From a checkpoint of a small transformer trained on Wikipedia: learned positions, 624M tokens.
Each number is 500 + 25 x the weight over the matrix's rms, rounded and kept within 0 to 999. Layers, rows and columns count from 0. Numbers have three digits each.

# layer 9 MLP down, 640x2560, rms 0.185, rows 428-470, columns 640-703
504546507517476493486496508513508488460508502505511499526516491521512549520459503501519469502454500479545514469510501502468505532496489474494545491504462524481497510512464538468506489473523522
496488543526481511510473478530490498491483523478546532503485492524496484490497497469498496539503491491505500507502517486497480540501473469472519544522524537509519506552526517505449491492517481
521493507468500488490484479454495454506492517446511414480483491521514506556464517486471495471509500497514459493501505512471448549459476476493486493500476513507470477498540481515529488478487511
424478495474499494467548535529479484557498488484498509518510482528536483489495506481521569476506491448533482467498529473568462494493487506509517471478477506518495476516494510508516493510492526
507509538503481484513559558511518514492507511498508472474482535524483538482493509460505489502518473500523511506490480524501493441490528461501477474505505535473508521485472543460518467483508490
510468457530520462536477465473522510469497480547518515497510488473482472483468458512516480482477519499502543565568454526496562499547494464454462496532436508516544544505510497522526486500482493
500528528519510481508508532480472471464475507570461489511540497514515502458506461485501513509488506505478490486485490484505491493485492481469538507492508496488445520518513483484502491505529539
439544480531463497519506528477503513493504534438499477499507510479452566497508496496476510485490519512546542467552467471493506529455511509498510511522493457505469503470532476509504501501517499
453484521478467460520515540466522514507457477482483466479520458478503506490492493539480525493514477510468484488489547496542456495515483470509552510516499524506496488511516521486519477479537484
522497536495497501456501527498497498521491500535471476509502511501493519461537455509525491488499491489495524491489482509486503512496545511487474473518574500497503553484491503559550487460503467
531465494490485512514520485478527555507499438503484457501497443501530483452486505491482495483483511424462531462448470493472485515484485492546490512502510487484530507497470558506487486518499495
502483454481472499525509508492461499500520484536470506511524504479483473497508523477461541534524542492429563529555471470507534519502503492487514433488573542509541531507495525516460446544533528
490538495502517510469507533460491475524467496501491493522506515433514506530486522507469482535449516492438511458495558542491501483491507496506507519481512476523470487474470493545532479489443480
494545473516479504511490492475478501508497503472495485519493485479483540461509494531469468495493442529481522496536510520516479493512511527452525510530500485488489466478495500511493577515506517
502533519557507498470525483519469485472530537521510505498515480527494508498518505530533491465470501535471540490496501505529499495527485458478480515502471514507478479504485510488473500482531490
474504466518508504482478475530503483531476541489517529514488507503520521473499508517534467500473473468519517527546496464475472541516520514485487498517522521503467509487491496544520502499508508
494529492541501505508456507451469530495505502541521509508491475504496524517423500528482517494467479503546474533485499533475481484518479498471545499488484519487535484522497538499529516502458473
520514544499541454477489522469473499493505498475491516481497506490487527503523475472560528499512495501451481481547501498535507511499535498517513519474488476489533512502468502473517539499516508
562497481486501486513475545511492503478456530514491530472514489518507495454494515496529469483481530472520510487464501502481482468520482483468494520505501504499479488489487507481488503516516510
541494495498474502521439505498498482502465545520517512483526483509515491531495482483481507517522490532517485490503508496532464531521495528445490471482526459539504521500505470473501463561495507
462491446487513481521502512515499514536579460509453459490524521493480533430486464509495479458489456552505475553506489499515544510477467492494523500468471502515432508513498463529464511502511526
453488524503511448515518520521544491513493505467492527511483485496515499478504505493491506543498534514467526523497475499521484490494522484487508495498514508525452476477537517487512469514495494
469520479526504499479496447483490459518519523510518400525496509479535544525479505501464499535476523514486516443505495513501544489495510515459503500497468482534509455479494483490499527515522524
497470490482487481481517544491487529494488481433488492521508511514492515490515474499550480514495473538448454489512497487498495516474477520483465527495482484520466498545469485493501491453486496
508518563439474501471493499458514499521485454525449487560480518473479478530515481515537487555526520502506503491472478474467541508531507505494537494562501497435508490503472517517471540517477483
482486456527543496515542510517512531482468467492475483517503556515529479479506478468513513495509513506499473500477497487508502486515538483549470457527506513496454531454573465525464519529497476
502489542490476472460524497510472482481455445512481471447455526476552506503539483518480503455514493539493483473520502507511503493506509463533498497490513491479501520520521485482545478498485461
490488500501516483529496474538531552507550458519486539505481516505490455518516444537543494495503513519504482458536460531479509521474529508563510499484524510476460548497488492513460497499525518
546516490503492496466491521530497517529515473501476464527464502491480505532508501513448525478483508505515461496450545504525517481465498500516514494526482492484492520511476484568498526520457527
519468503481562516464516489479499483505469464565535489565483505534494470465492505493511493493489488493491486531504475494515509491473526553529477562530505509539507491549472470516457479481520510
452483507484505485519523498456480488500494425507506500508479452548501510489498504494484490535448466511536535508555462521491481538553456498524500497478498532485517497517508478476477466484486469
532478506474503528506504495512473504516440507488499500501496497542460502473454506469525490516479520540507468482467541511473511516495509492519516498497505476504519471504501541494424463478457526
457471495505435467515513528488471481506475465428503487524503488470476539494513521481543572523516507530467472469573483529516498484469519457486479465464438518488529521506538491520485495506480520
473460512508501512451501505525500472500470479441520517499498518500497487468544483500514467479532460493522475474492493517517495517531519491507480504486452500481490484534552503497464507516506485
446472462512517484535502444533477508537445481497521490505531504517469529471519511536534507494502460537511504479496419485523530489519490500485476506470489466522516506518486502505499440501492515
480493479449537481473522498470537492497478515549540511466516508484517550519492488532517459498503491504473531522504497524502502454502496512478523473459532506508461487483476519512513502526455449
523503487475497491505466484463507492502494490463487522477498501451504511512449483513569485518481467492509539453463518542524499503495510534475521524494472536471495482491504519485486529485542469
538501494526479466496457528557488535512488525487531514509487531538504476506527506475476513503486544508492518483488544506429508492498526516467540509498471474515519476509503495499503465486493549
520468528474533525450503476467450499527508486484511499502507483536484469473532516457461513507477536509508493480482504493457544490518556523519491515502476530540497483482505505487499514550483523
437548541511497497503517490517521503498505470495494514505460546519469467452512480502414525492517542494522521537531459500492495534550470478551540536488532501520461485505522514464555508493505426
488472492469479463509485520469502477493545486496497447512471496522501517454497477497492461510515533514511495512493521473493532513482500451496500500499484504464499482533461506476479507474471539
504507484511493513488467492529542525510492510480499484509517496514478513502490501473476548504483511541520497491505513494458491537482477464495461491506515495492503481514488478452492479492489531
462501486515555498491473496498547539498530534466478455483527546460482466494508536519498501490526533467516521510478475498503486502529515501476492488538550441517499483486508578530505503504519517